python train.py --num_hidden_layers=10 --norm_eps=1e-05 --qk_norm=false --parallel_block=false --init="uniform" --init_std_down=0.0064 --learning_rate=0.00658 --max_steps=2793 --dataset="wikipedia_en"
Each number is 128 + 24 x the weight over its row's rms, rounded and kept within 0 to 255. Layers, rows and columns count from 0. Numbers have three digits each. The size before them is the row's rms in percent of the matrix's.

# k: layer 3 attention key, 128x128, rms 0.0998, rows 125-127, columns 0-63
# q: layer 3 attention query, 128x128, rms 0.1, rows 126-127, columns 0-63
# v: layer 3 attention value, 128x128, rms 0.0844, rows 96-127, columns 0-63
# o: layer 3 attention output (transposed), 128x128, rms 0.15, rows 96-127, columns 0-63
# gate: layer 3 MLP gate, 512x128, rms 0.182, rows 0-43, columns 0-63
# up: layer 3 MLP up, 512x128, rms 0.171, rows 0-43, columns 0-63
# down: layer 3 MLP down (transposed), 512x128, rms 0.146, rows 0-42, columns 0-63
k125 087:125119092148079121161151157136107072107142114155127122152103146168094122127128107142126135161105147130118107126089066124112113117146112106147106105129138123157113090160109129168120140118140102
q126 092:139146166157127160084107144133142142134135137131126122081167146139129080125152144075121142090137132082103118143153134159091136092118134136111144123167127201127162141136103138099070128141131153
k126 091:178137105131092087130115121145124126150142055148118093131100128152113138155127137132150130180124146144113149140115075115122102132122121090139139113107155123120117113158117119147104148144123109
q127 104:110140109150118081133083114144090140128113145157161122122153115092159129146096097092132132131159118139130156175137143116152135142118119176161113147118128131117118161119109152150145110155173109
k127 103:141135118124121183107116103132156104143141074118158143127114132140115088134109128111158142115115133131162138111155111136128103125128143093121108118091147138115138079169135082130092148148105124
v96 101:134169115134149122086115151122148140106117145117134119105168143129180074110147127136089142095120170073128112129135098126083118118136159101091118136130129129104095135102111086133129150106126134
o96 101:115120123106118085167143104124120100108156154111136175140108123118124117124119118107182119122134121133132120118145114167121091148101058111187074138119118126133191129170153137104144102141124135
v97 092:144092130187158134111107133126132122136157134126087099140122096135138165124142151145171165109122123137141114087138120117152129102147062110126121159126132158125147107113119142102125107135132080
o97 088:116129133114134115147105134131091094113138124132149108127153138144131141128099160142119128107151073132133182140050137130117110142129158143134176142104088130106063137108155127128118084085129144
v98 097:145122085118162152127137113111108148125159128137097156102099132138143133163143137108133114103083123135126092130115108144100140137124102109158084120136083095135134172141145135105141135135112124
o98 092:135113139128126149131130117134113133163137150145142091128163100142117159128108121127129123145151134123114167124136149106160148161079095118155126149142142124146108096147122136094109132106147135
v99 094:120102118137143096167137112071172144179121151122134134120172112147101105133088093128091139077131150150103139179124143136108144150093110137119129138101115106130121110152145131120102106090117158
o99 099:115142132167124146104127109112093112079125164110128110137111146074125122159118101148156147138100148136111134123125146125119182094106104163121131120168150160111160132155135111093176119145158112
v100 093:151118152191101143127105137092127142133135156135114132156115155165140082078112097131090117145131144131113121120142139096102096130108105113133124099144086128083125163131091189157116153105187124
o100 100:111110105068178138127165120142114165107113112130073147157121139100139123143118128143153097095161146142140146091155103149138146129094148120144179115116145140118126094148162112128114132121123146
v101 102:142134178103153120104129115118137138159119093103117112127141106108146104135151111119119115094167132149128103126123121118120171122129106107121098178085153181145144086117157088149134147082113148
o101 103:110084127159087098096138134123102122113150130134151159126138135156107139185086138101149146121095106107175138165122164116132122103099145176100164102139143125140166134131157149134145100160110092
v102 095:119109119089153151156117094192145151084122132143134114106113143138170094117150130157122109150086107167083130146122116139110113147138138139137163108151137115123076132095131166096126105151132085
o102 089:137090046120136132130139127103137171115096103093107117098134115134094140103100113168143112140158145153079103119155110138165126161117110140171124111080124140114119137154109130152152135088155130
v103 088:182129111111146104120109095114094114140102134110135109137149086149113167111129133139115155142138110091168138121184120134157117096151137129153140134119066172141121126108122144111110144160094115
o103 085:120155141110120129087149149143143156189183121131162134145156182115103112128110128178184093106124148130134147108071140129105151171161110134134120158174130131151117149144126105115117123118094070
v104 101:133146146135127122139133178144164140139109143166131083142095123151121123118161143179152148142119112085104162132119150118104105113205148159127110148143133147137136169125127120105128138123159117
o104 101:094133156095097102119148156136115161115162125166137160094132151175143130168091092151143140123096097134102121100141116136123129136111141086108084105141108148105157087104129148148144100134127131
v105 105:176136126115131138084136084124176104124164151141140132151128111124108130121119124136140136155162122098112149081148111149131137122118149157100103148108109138064123121138092126107117151074149136
o105 104:123167098099121141151107155163120118117096130123151142103122151094114127155095139123107102114095148125119164161167157088103120147128118144144129152164146091122139141140104118101146112135127111
v106 097:132145201144096119108116131123146109100133119112094149150123086156126096144106114149121179109103173080123128112109098162154103163169112135122139178109126118143127155141109113130132158125173154
o106 107:151107118149156114174131173134108093116100122153122119162100130109113155127137136152095143103151136159137123140100099144115158124101105128136112083134111121156147120166154114097089156134123131
v107 102:139151148112111183140132170099116129117205148130127130122145104137115101172156136113118095149122119160101116083165117134124161133123100103154149114129124136123146116140134112152159140106090098
o107 097:092142099080108144151154119129150125132148103161126069130135107126160132108120137063142104147145113112147128155150129116119118107099091135126118137155154112120091146105091162147098102147112146
v108 099:125128086139148175146144096108121143127142119113107170130073139103121146153155109119119174121083116139128111116116121112144108158133142128127165132128143111154138122109153107154143126111121158
o108 102:120168106139143095077099090123120180133132127169133102129146133133114128145131110118081116121153120157123114188142136150147122109128117151122106147151142155130129117124074159126074121085156132
v109 100:111181095124168124145097109148132153094093130158139104122123136098108133095141147118119092150109126100136157134093130135129133135124104135140096145162081086127066124110140125109108122145130120
o109 099:113143094114130154129117121143160113155100133073114129135141117158096135099162102146155143155116113144111149139105169100165147149140102121108099155084073123134171136140122114136146129108096159
v110 104:085159080115136112098099114141180064121111135138129129165150131149128106086136096155131115112095113083106170138135140143116061145120122136100073097143112115081143147145130122112152171123153087
o110 101:129134136129131107169095148171095154158120141118112175126161125094145141125138130119094123117131157111122147088118130127141129129152096138115124158089134133183158112129091125155173129136124169
v111 104:112173110139161190158157137156134115165084141108096119130093178121126145156169117121143135170115113135152144151130115146140129153111169135149143138107132089113143097119133117119137110115130111
o111 102:177160146137139113109136155128117170115157113113140142137116141173197152142100109172133121131141114167110117123139135134153106113156130130139114146095141189135113106115125154132071109096117105
v112 105:109136117134154131132109110168087100098167140143125134167139104157131135141144119173157135152097146121137158140129096174128125131140142129103175088124163109129092116142120104160143098163133120
o112 106:146133068115095128145141165114175145157116102143111150108159135100148145101096141107034139097139127122113121125154126144114131123143094137152079149081179122143117119126141134128096143094115103
v113 103:105103141125147086104114101137095142156098132098171121097118123127113143153059086156108128142101129129156138132144127079130115107127123117127142147126182132113100138094098152094116101150093105
o113 099:070097131126144130119132123143112115086151133120138085127086143140121111096163183135169148122143105157121107135127153135108123123114144144101109126149073122133187118198171112149120115106119119
v114 101:136134145153137177114108131096145156160179174136155123118142103088160130158136136138158102140144114131106138141134116142092112117126128165108128138129077139113148067133094114128128147097168118
o114 100:124139121070142137083133113112139172095091134150122117117176151118128178141112122118141137126110128145131131077142134156091100139139151120134132109124146118092154158123153136116153124145129140
v115 091:179121126109092107107119060109179127137081153154116117131112097105074140106094121143154137138147112122108130131076132121120124135106114153116095155151089091113115124148072126098129141102119124
o115 088:135149131132116117138139113159110100108159137104091153095150140131130117161152126144110125131079114175062100100125194108122183119115151097152144111137121168132113134088101109154135154149131171
v116 107:102135120106086134117165076148150157121066134123169172110121152115138186130117132123143123133151136154105099093105160110124149108117159106129146152152186097127154114143111086125141121070141132
o116 098:136151129145123145116104154112082115112150124085125089110109167121086116126160119143146112128094120161146122150179139106085104143120106160158139124091108162115138122091113165133093147173136108
v117 098:107148137141087134096148114119160142084107140126136145166127095114089165115079144150138140119155158106094117155089126080155134102149159104173178157154173144131152125112146130142106175111137139
o117 106:133134143117122103095142139092114167173135144119120110151154142148125116138144142118164129163117105186153130114106131106107110108066130150141100101096129114159125180161135149120118118124095136
v118 106:134127091123132151152162141156135120121143081124151129141133155149083118111152115155106087121087105088143106150139136113112129149118107101128119072145134150121162203125159169106099152158121097
o118 100:158139152141151138133098123101107141148137150153127124147138128125167111143148122136104120137114165115134133123126133083136160104155106097112121142129173120096070096182096129157135077088156133
v119 098:134106101130139176101134111076129109127135132086112089105143094102113137124108141126136088149121128103141150128104117142151102149135107172099185134128138123150120111125107170145132120159137171
o119 096:147159134127103133073088100127127148113122113116166112145120165082141137108151131132085157127127135151120111095112090131104148105103118130153135142140167128108166106074176120111132149099130086
v120 101:136101118123144137145119141159096101087125147142142124138106174112123136107151153172114137106109118077158156182136130169102136112149146137135130108126116149089164130139108120065151094180167107
o120 101:150142131127168094122167127092166142144109108127121153132119109159163118085122112152061123095128136119114140076119154152114107126095096134124112110072134124132087112143115187100152151122107118
v121 094:113099127132151124141158159112131085098157145130161162149136145116144153084154124155120132107107099092121084154102125174101185145149137105150121107115125154103115110106134109143117158103177113
o121 098:133088115150141109109166142142105105106135138157116129139163152151097113161156147186073132121108167087131158108153130101092092127135096126094149178088125097137113127112140171203126155118126140
v122 104:123137108144142132177133152136104144148127122117163152136126177155121139130127131091144071162115130100127112197108107175106117131122122109159124128155079144130107141142097169113120131157108127
o122 099:129084112144116131100142150149138134172097113130088158129126141118127151108138092163118140097138120160143138141096125120094154154137093123138157147157122111109144091126111142158170110056110130
v123 096:113117135138095170102123137130085139119108092154158116080107148102164134134147107128119148124143137126104072147068129151147140153100100134135108138115164155129134168083118128140116091137133153
o123 093:168097138133157152109131122106125154078099118060112086145129127170097121161113128145095153103127100110138120149176160104125119120134139100129111126108109095138115096132125136122125173119151136
v124 097:142160087131124169093120127131154153118166120128133124127092114141143129101166113125124150152123107114132146136110069095161105172137108120102149076098150140124154158142126169138170129117151134
o124 094:122106139094154126128098116141064166145125104145085120117123123122107140175119138082150135134176167138123148132115111117132137130112124110142097139146109156140101121109136141125130120122126126
v125 096:119149142149125116103110159133109165091131147119145170156116129170166145127131127117116089092177130166099129117136167144105135149158106129148144157087180085137085124137143095106081120082129140
o125 099:137115101120158136170121186116149072135128153128134103091158148106141110124068104158133139166093132148108090122178095078124141121151129109136134150125118112139150158106142169160103125128107134
v126 094:162120151115134159118112100092099107091129172099109172107103116152160132115099094164084129114157144106123158109138161132134104119165127145177130095145149110086178114112116130137160096144154150
o126 090:098156104117186083138166191141138140157147114138156080177150100100124128146162137122116137129106147117096119137158119140113113140062137122099145176092133120160131098144135164135127114159136111
v127 102:149137145150145143124127066110173141088163134164147120095136092111150153136171158163135109119094106117124115092098125097115167104130107145141074137124122142154117165136145173114149132161124107
o127 107:136138100117105130171104117130114136139137108102121126091124139129106153093075138101134092149140154139147165139108162111126105137122137098110158136180102139108096153093127127139086092115163126
gate0 105:092159140135098155158064145141116129095123153086194100133138143114094116131106167134130116142113140140112119175129118134122126091151121155118176115156128149120162116188132177152112150146118167
up0 108:112099118151172110111114109129158138148065165151123118108154111095154114108157093121104155126118118122157149113111147114147104119126137155146117076145149119087173109125112111124164137120117128
down0 106:092126075121110146145132081111103108119132175139099127089136128082129137153117173117081157116150127128129111124144117121140109109122125124143135130127081110141101137101133089139168133126104083
gate1 099:095153119126136112138194128180112119121101102126154139119153154122131104126102129143092137088147119118091150167133139122126121114133129141178104127150134151078118128110124082120125109143109118
up1 095:122111115073148157105153176101132132139178081114108100112116127102145090131129148136085117175130131118149135082143123122124161113103140123084118144105158116172123143137109138134172122104121137
down1 096:140139141135184122129091119127120150155128150106123087139170131089104128105149091089133057151173126143128165101113130146150172100081101118134115098140131133164149136138141142132088090100167112
gate2 099:105118121135097138073118152118161172123146163160125151114149096117164175124105131169111085120121155131150079145128121146144143101090121097107160137127160111126131136138125146102116110154147142
up2 100:144130116143122121120128179153100124141160131132183136143129085101131163107126111092117101111131204150136112146113129093086121141154104128129120113137123140094097140132122153114118145118108136
down2 100:157104114161118103088138137138130140160118125140160129139127122098166145150168125133139114121135162142151083125105141147129152148159172101126148147145117123136130130102096086124125081114098092
gate3 116:147126132105106133154136138085176111174140141126138111107142157126109157135098128156140115107145137111094061115123113154151073139145110104124138157083140109116138136089110120121149134111110125
up3 106:120188111160136112098116105132124113124153135129125118153161131142132123072135167143099104117131111150096119140083150129114172125113169126119093129134141122153151142122172102125118078150139135
down3 113:129128126125128137090128172131162121105078124117152132110103133081086091120108143094098153153118133116159153144162142107170136133131135105144103161132094101139147156117127141102131113116084124
gate4 095:160145124151124106106137175146070143125127111152137123080124134111097155119169114130103150152140127140145135149137137169121134111092177089126112153120157144133166116125163103149105128158129104
up4 067:131146134134127138119117183163097114119122121103122112123139124169161163122158167137110147139141118100120198157090170075096131173136130120108122114119109169124152124118168148118131141130146064
down4 072:112106130056128140121094087083156136113111154124135147121110112150122151089128140114155086109129145122124145166175137128131130150137102169130111105156118155117147109183134135108139111136105128
gate5 102:170083124120126111158136120132161161101141168168163102094149120096120140159143132109136143109148085135113142138177114131107078147151145136137140114154140158108179111123124159144127112175138089
up5 096:100097151138140155122065111133099117128087104147092088148157116147117110110136164131114125147103161163144132138110126130167139128156166111087124100101127096148076147098100124143143134107082099
down5 087:134087135105144137092061129117089123138135153131139159110098130113118156104091133122132102143155148133106153129094139062150151098130143143138149139084141149136158120134151143130122105151147173
gate6 097:142124115151090134158102115115088154136158164120126106112126119083079155116141118169092168124144124155186119138156112141134100150170143126136198126142132119128147117137145142151097112094129114
up6 098:089101096116093133156131168091124142117109109151113159156098157148140081136134149145158117121152147133139124163129146190108151126137115122116146134087137093143104120151087160126133160138127164
down6 096:133117116120126153124102119134119149113114106176097125140097136155163109133126156101093104127127116188160113131142140089128133104151146133101146168118152160128107147151114149094127117175101193
gate7 102:085147144127155059136182121147129123137153118187155113140141140128084162120149139107126100085140127158109157098116091156122118139115116134115106121136121141118105109175111141094074110141095092
up7 097:129139137131130193087101104140110153113105145109111118141123141110122126149154114129132147143108114084084112144140126087114099095120177117115085073143133051128163104099125119147135148098113130
down7 097:111145138114146107127153129153156116141150155099146147111118115124152153143092118152158075106099133161147137085146105150111178128146129146141156130172145155132090143130117117145129172143129092
gate8 099:126139118137134137138100103132166136137141085155133136139137141109093146107107179087114081122125133077190114117088123127141130142167125121142113117120150173122149075194156139121129114096123117
up8 103:113156159138155115150120113100143131125148105147139128154155121087133119126087089142144099127115114136182094160070162113119157134143141140151129112165147136111146121179152140126114171122112120
down8 091:152136161106133127159110153114151104133099156114133098153138167109143145121101141139122124110122099150086141110112117109107133153173103126121100125100152104138159141109133143154132126131173052
gate9 106:155107077123136109080140107146104153125138100121111137131133091173130132123132162176148080132161168116131141119139131127142123157152113108155151152117142124136112141115120077154113144120144128
up9 104:159074123139104145083118138108143088133128073073096134091123143158089143091132127129118101140105095089143132129123139161129137138119110109142159168132122146146139120113098140079122129115141099
down9 104:135075113133164088122135117114137106138096162144137088135139090156175139133157142151107144153173155165102118115144109125080063148100128162143094100133107139126132122121124104159081113115129138
gate10 104:175079118132144097096134076167115191133167131138161154132160137143151157150128128137127095157129128130100132148156119127140142132142150116155155104083126121091175135140122148140118116147121143
up10 102:143141160142102103130130125108122123155092137147087135145153122150174114180122141150167136159154114144125141092128194118117142127147137130119105144123120137108125152117089097159160137138125144
down10 105:080106136147132130095129143129145115131127101121124127132142128129122124112136164107150158138120095158122129087112142102117101098079151151073129180173086123143104116136114114154130137090119119
gate11 101:112163101143138156135093127127153139143129122133111089082164113187097098144122120109103154139130129101109114132152088131103134121141129119128112145100095122145138091135119137096138097099173124
up11 094:129136099080119112127175188143124123114130110158122119124120158087140163144136141130105103121125116160156163129128113114119117089102133121114144103159169151147118121122125167133091155137132131
down11 102:143117147082105147100108059146111119122181165162098126098141138111130113101160134126146116153126136136078142130105145137112118108167105136140122134131104106164155121126108101118135133102171087
gate12 094:126165157146145107123107132121144149096137105126147118107109112112131132105139097132119140100132111156136110160149164157116118156118154111096145118131131132080113157106094124110127126125126091
up12 088:153146102141123126189120178118165110164139125151125109117102075169139128143129150132109114133118128140154132143100128111137122160101132123136145144121151097136149132110149065148131110142103179
down12 092:103104138110134110184098140135108130086147099129151117105162149173161083123150131153128134144095154177121142091132137138139119089105137116114129124154161140123100123139119096138142121158139132
gate13 101:103117134122107151105086133106148140166132143110106124131141142111125132137089156123144119113089122108114171178092109103114162101103167185118134120122178112140109126082142134153112151160132158
up13 092:132110156152144103112175124108076110185072171158116142107134117109115137134158125137090114132119127112102104108114131139114145095150119154138137147132118142143145075134120125150109124156104144
down13 098:089147095093133127128102095155099141097123130129131131125103139149128153115140134126129109137115131105128077148134118164164111140146138147112139098153140101102097166148125091111122105144157121
gate14 096:099141142128108146100120123087144164149081118139100116118116187118122152111089128105138166100122119116192146115127150122129150115132124117138104178136131113105162072156102136148087094124111146
up14 101:130154158158121131137149135159104109081108178142127083114139117144135148124143120109137128135169167116135115128172145115093108127135092124107106154063083138156129139109114106117133120144148114
down14 095:136114148160116153137159139138128113118121087131136166145116103151132149137138097120124147101104118122101161126090131137145154144166127145114092115095153082128185130112115134090175134158148124
gate15 095:179146113143152122142113115087129152085114172153130159170123081159126109126169147189142150133114114134139123130138096112169144105087118165092098158138124116152126131124152099091182141095109152
up15 097:146106171135139135123127117141136113131090141126072133117126134168127125127113152112113150115140103106090123137130181156135155108176136120167117114153128139128100103103123085143121142098137157
down15 093:113096122171135127107156125108127120160087089143170126135125125134141078137089112138111140149117112114148133161143157183193127143091097130160122097118131128104144121110117110151123105118096150
gate16 099:105102063157161135132127145144120139116133119128090136131139132125111098137127179174109163109121108140107143121107164125100119118119100124101167176124152069145169153134113107129172083155146115
up16 107:126047126107100122114144164119148080114117096090139113119084123157148142160096153104155117119120126099114152108142131128149110148151139112176125153122126108156170135179099136136130110083096153
down16 100:132155145150115100119124107155171121160111159114089107139092120141070088136118123119168132146110125181107101128122135137132136118126172131140154146154104146119149140158149150152129115136093152
gate17 098:149159135186104135106125125124191118143115117104135098094133093155114134103145139139091145156120098128164163117133119178095098151125134123159128106113123068139066104082085128141133141157143140
up17 092:171181107106152146121110098163126101152090102151102129165148138121116117144127133139135120120072130118087140159131120123110083084140102166106127136187135121106125119135143163134094087136091142
down17 093:114135060154106114110130138095094161161123118112159110069144114099082129132144145098087122094113109120134141100139121141122111082122139085152124170144186133083118128151117125159130075113164120
gate18 093:123111137088172149128116092097130151099174161124111156141137160146131118151111131120117155109126144117142142143098092096132123116085176132123113149145141112128119116139122114075172100160118180
up18 095:135122157117095164151159133118121182125130131149127129129103118132122127142140181126104176118130164118153166112105128134149098115126142128128103146138155127134101118163145098104118144144153142
down18 095:137132187129131178140124096105112112119143111132108077140118154138113169122137138153091144129190118101136135100132164135115117086149115165110128127105127120148193135143117147112144156132124092
gate19 107:137142120092109077108107084150094077113179117175127145138170102092131125108095145096122126122110124142138112144108205120100123167101126106149103140132138110112159177144139136139123129124133128
up19 097:118164140099090168140128147128116131117094094076118125119117164095131111097101091134149163087124161132150102103108130140158109117099129114138147124119093130150104157114154102060136123122177139
down19 102:151110124084123138079142100132150082099130159117114152092156101109119094123162122100096162084083142167149143136124118098182102104112155148140139125110119177123113148103098134099178137135114114
gate20 098:143133123119088128107080123131112113152113089142177117147162102154145125158122130118127115141082109115160088139106101137139174122127107135125101130133116116115092150139154117113150056177156135
up20 092:117136138105129071126084149174110113152158162138135100156167104136162138159107133132140099085177136157112132140142116146165126117134098128164125134141130142112160102136111110117175137160122066
down20 097:114159129146139142114085162122146135124135116115099111148128119109130136133120110109127127134124147073155117150147105138101140120145117094165130121106111106089123170119153087106133197111115107
gate21 100:156147136156099139129151104151110143094105130130123165098160099155134126165105134105117144120132101147102126096079145144137147121126157129133071162125169123121141145141114120124139102177167146
up21 097:128118126123146132150129137094149168095139123121145137185134124138146104133153108120219142139154127110123114119097118162146141133145157133129112129134132156172140123173111117104122146111099102
down21 095:112182090140120093131138172168158144094126118088128181167178131129139112113127103116149185145117143132151128110166114133125138114142130068141144110167146124144117141129119120138125092123100129
gate22 096:143146104144115143138109108136129125097165114107128079164104107074090109173135155129175166148109106127110125142154104152116119123145106106108133130140135112093137135079096140144136147113114132
up22 095:139131132133140125140124135098136135145132143107102130145130176146085133102080118102157136147132152156117141156163170145114114117116135073094117167157082101137135119128120093119095151108091116
down22 099:162133084159115158109135118167154111144107136109165111137087156122116138161161134166140135138142110157165124130113097148123130143108172106140128184138160146154141163144103165167149114106094126
gate23 098:136134078085170112148127152116116129170164134122134149107150158127105115111130142100094116134116173120168150120118123133150144132106166117089126147139128139110089146093137095113106143116137145
up23 104:098121151113092138125128119121153147125098161111171092122112107153146148123142129179140113117119078127095147132095139139129123145118157104114142129157139096139149093086122121175134148108123104
down23 103:110120075168124129121161085117153093085134124117161150147150143171120137182153134149141100127143130099150147191135105120101120137142142140156132133131127113102128089127165113142099106129135129
gate24 098:096149123129105120096112098110127187129170100160138101071109128163148098137112182114172117179137143102156093099122131127121132111136096155100084163142137130157105112176129150146121117140112104
up24 095:141158129141087148140087136169129129120130137103124060170110128154117120127108132144096133166145162139091112148107130159122162127134150098078111121121134146105094148098125110145139177129126164
down24 094:114146159084103126098103108118122106075108103117127144138170114111160122125146086112158132144107152050126098099145097160114134124145156122127073136137172089164104174153101102158139125101145098
gate25 088:123122158144084124164101106114109169127144079128109116130086166150127115150104125152124147117120099119119132124174120116092155130129115130129102113204101124128130114133117192114117157143139105
up25 100:107160106157175126086123143167139082119109120128098102120104125127108127121168156111091122162153158130135119129132125126099097119185139175146145115122126119129109138093129136118107081110125175
down25 088:129179124128132104100131116130122089147187149182111137114142162129102098147120116102135125132134162122112109142121101124166141110150116078139109175123114109127138117133106106100140108127177159
gate26 100:124144133151103103100107154117114099153148101095123119144146070132114117144142118150107115119108131165150098136095125168127132153101108126137108136129125158057128092152093114156154117133133127
up26 098:103099095105132144078111130125158076134156116126122120098093158098164188131110143111114121117150144157095111162121125112127157096114136114151114098138110146094152148094161119136125147137132138
down26 100:162139180140131091120135150135106132088116114094109130126090135140116152150150135155165135132142114091146133091157151149126101099184089124140109082162131123129104113139120144120132101130161145
gate27 106:127081140118115177133170158094131152176141128163139115136171126144157073119150114144123122138107127130160128169131163107092149130150056145109128125092138144151154104129114099112122107127127174
up27 109:133148143164116163144163161142114122160108121147112166122111113153133130104125092104103124145049152085104113114109132136098146101131128171119059152122110157124154131135107089115120131142073167
down27 104:106163093117118093093134146119149136128110140119178114109138107125104070131072140148125154132114112107113158134170113118166124146130158107158127137140127112111108105151162115120123127133137091
gate28 106:135137144110156134155142114105117096097145093140166092102129088135119121127172133124124117118097100118089094134086142134099162117131129118116145108151128105118105173137127127117157093110124160
up28 103:098124145116111115147160130099109149159143111192145126168149144096133133149164131097112128120102129113100137142151076125135143092122095170112103112123129105143111120122094089120105128082119128
down28 102:144132137123148065124121147142161112108131107110167116159147098152112045113118146155103161144135159120129112138155136126095170107110134116151133129121149125151098116131144129115166084163125088
gate29 087:166121114151095173079128167138153085102132112117131121118136134157128138100108102072116089156107116133135149155102137110143134129131121146132143132135152157063115148129167097173133122167120109
up29 086:171098096122105197108137125111134161106159112132097139120124132149126129162144127112144097166142150119128075131139112139128144140114135109120132109103128152113139120137168136116110142155131138
down29 085:122127151126146139180110145125063137097115133140133148149124152083143087060133157093106124119098084123109152121088145111145143159137090152112104110129139127150124127129137141137125157150164145
gate30 097:132170152123098141154138146133072132098188108161171125106159113107139124144147117128068170172115123144105106115108137145159136118148138132143159121132172139119099082121135147131094169128160150
up30 101:090131138169136095137092094146077104122106093158146161100131127099138151106087153143167128149144106107147128135118134128144130109111133128129106127133113133150121136137096122124105147087124109
down30 099:122126160167139137172083141095122133120116111104136125134063119082094123140115108124104126149151153107154161093159104117141145119102136130140102128115091147124180162112145113083124112153108138
gate31 099:166122139126147120134080171124137131135137141114132158163146113162095123116114098184129095123103149141102130119130154117084097097108103148156119121132165133115145097100119128142120176155107154
up31 102:109108110122165130125118151108102105102148142133148111176115146138134156126133126145158119137123158142142159105139128126114097113084160108112119077099115136130128148129145109122099176147126150
down31 099:128104095158133140092131130118131120133093102137132186119152125165169125071133108180099158107153163166122109116081127156119109109117129171117145149127159117117103079129099100128134152128134100
gate32 102:144116104118113114093140091111145091125146153112149107102168107161094175150167175133150153131111131143143130134119151183135143128134132132106174128147137126108144182145141121138176113115119122
up32 101:095144121156152097105101100110135120134102164090104114164105159111146102125129110111138154093093133114115144092151145116130133089122133118165141126164130141113138094142133148097101104140155108
down32 098:129092158116097139179103126088135078089091117112148151130123123119121163164099112140097117128137139103131147107171138111133129110142095109133135140100136167113124113143142131131141105093097105
gate33 114:149114122085110146128100130095150151162124101114134137122110118142155121150180133110150126117156132163109143129123151181138148147124148126138117132115089170122092143161135112125091122084136118
up33 103:153093150158142158166151141088145126166085107120106163101110140137164115151146141098120113129119143163126113123093147143143148102147129108110126139138166124139138133148133160119153145134111139
down33 104:160174146160108138120114111156134143058153124144120128160137094106123092114122110114129158093097129093115144166138093143122104155099136116121106148151144129120111162140137131142102146129115126
gate34 109:102132116135122158105128169122152147157145178128126106145139147146161111113141084161121135098141129133166095149141137136080144163122151117080128145139184124127140129118095113116146134082145116
up34 113:110167156112102154108128128144146145099102104156084139112111112166165117078147120142126140152116122116115135094102167125118116168120145118078101104169143105138134134097142133084157114142102143
down34 106:107159131174131134126151135108144128133105076077113146083140146140115105111095115117122180153139145088156138137149170147154148124068146143085112160127155136133118169125085138126140116117107151
gate35 112:082157127098125154140072140090135117128102099103167097143136158126113142172150108142154097081128140133177119148100105134124103137144103127182128094113143157157133166124130139129132113163154102
up35 106:119148145149088156122172119132131135151152097099131082123164105136152109098168111126100106114131116143154121157142120109164065186150142157142143134146161185109104129128096114138131144133124143
down35 108:137119129102120118153137154092104185156179129117125138064155122171185155177080124167135126108099101153127122129087098123073128106109121102134136121132123147158098096120141140166084135123122106
gate36 101:141168132105090154112159131124115148087154123105128077093159142143083148112124127120145128101130150104132136138167140146130179086151141148107162123163095156122130096127118154090110119152127134
up36 105:150130086134129120207088136129098095086106123122139135110126135128147151096120118109149105114140145149080100129126115177113149115096139111081141153166164183130116129144078105117132135150132108
down36 103:173132153125102115159135101153125092141102176161136111110133093115134109100154145152136097124127137132144122160141088147114099104072122135111126134155136162123188099128126129154087131129090123
gate37 102:116133136141133166133128143108102093083151125131125115136138106169154131135104141123125095149125111118121136088152105139135146160103151107122123134139103113129095171175175118173112102145154130
up37 104:154164099132148124148123137111105097137170164104130145130081133123155124147158112140143145104147144098135130101147085121108128185155155097139105115149138136108126129122153090119180117119107138
down37 105:187151112111133148124104118147128145151117157137143098163112101148170089119144136121156148118145109145137115135142152129115107124098103134142132093166120147113148155094122153142108094137140124
gate38 095:114167134164185103131134101134164133147168096123097158092073168136142105145125134131177161147124081126126099093135117149146119147165113137106087146094133088105172127140125128116140126106136172
up38 096:134143119110122138123183185111130104104090129118131141137165126108123146132130117135170139102123113143118108136126160111110141138109154134157125124134148122091157125116160175120060122097098097
down38 102:124099103161111127092111125106111133131173104145123142102113113144093159105132123145105124134117144086132140162103079097131121155099111109147087152161188150121122158140126085145177150148149124
gate39 079:122141125156106112098155138144122162142106121099109131097127163129094168084090143119141096133102166125104154117144101089154094112142132108124112167088141122099140156127116123141111166167140126
up39 066:142107096167086148157153143145173103150143135129082138106150112140123140158110137107130159154110144121116106145140106093126141117142150093144112177118107127144093127167110117099187140104107151
down39 064:173090148138104116110176166183105102127106137144178141142147148099118162140108122134149105138136120105152117141097105167145138101184143089113119163136149144135094145120107111131120118092141145
gate40 104:158127087107107105153122134117101146150102083136156123108173089173127147125126109138124104108086183128135118128092096145137121140082141128148104122150132120113125128115140142124126145090150145
up40 109:127153137155126148120116118139146096128149162126149142155101122124146130120169125113109108120137111083138146137171146152088151107143164107177109135128129174137117174110142109081099112114085153
down40 105:113122130113161130105126178169143139130103103124124109128123137130149171147088132139145107196136121094120096164112128123146118129121127118122082088126149118126109102119145068155148094115134101
gate41 093:083169123105131116129092083154129175119144159167089127119114177106087092141127124079125146134138130119135104110117103129168143107080116164105106140177173134129138153142132099140101123136123121
up41 098:146113113126110087147139129139098093173158143127121149132110094108113137120121137145135107121137158137132135134121155117102091110199119130125142096082143124121170149099139180135129115137104138
down41 099:127085130133136117147099122094105129140138107093122118133147100122160164130075138155102165155118139081089106133124138088099195116154162122115079174122149101146168143081161111099146131134134150
gate42 097:120099071115141162146168147128138163161144103127145114110079156113109127110103151141141098127129113104138136152137102111128131193133140149127093120104114145091137133183187063135123118099154127
up42 085:184124138140140095106157090139087159114110111133126127168090123099101124089133128111107129105139121142136136117104087108124099093103101160149127115164103122133167114183117175158174117136108119
down42 093:096185112138127122120077087131128111150116153131098113137140115120146145058144129112121122144163144161148145136182137092129120098146132136141109146089088130110131133104127152098095094141129128
gate43 102:132140090204093168089144107098146135127149183171142125126124133113134092110138141144138109098130122138098180151070110145149154093137099143117103092111121127131145151134155130094128099109131111
up43 095:108173135112122111092115134127134090114111132129185177097133116114110112130154122117136168076157097085139082132147128153095152148134145080138150128148152090131096142146137122117121101063113145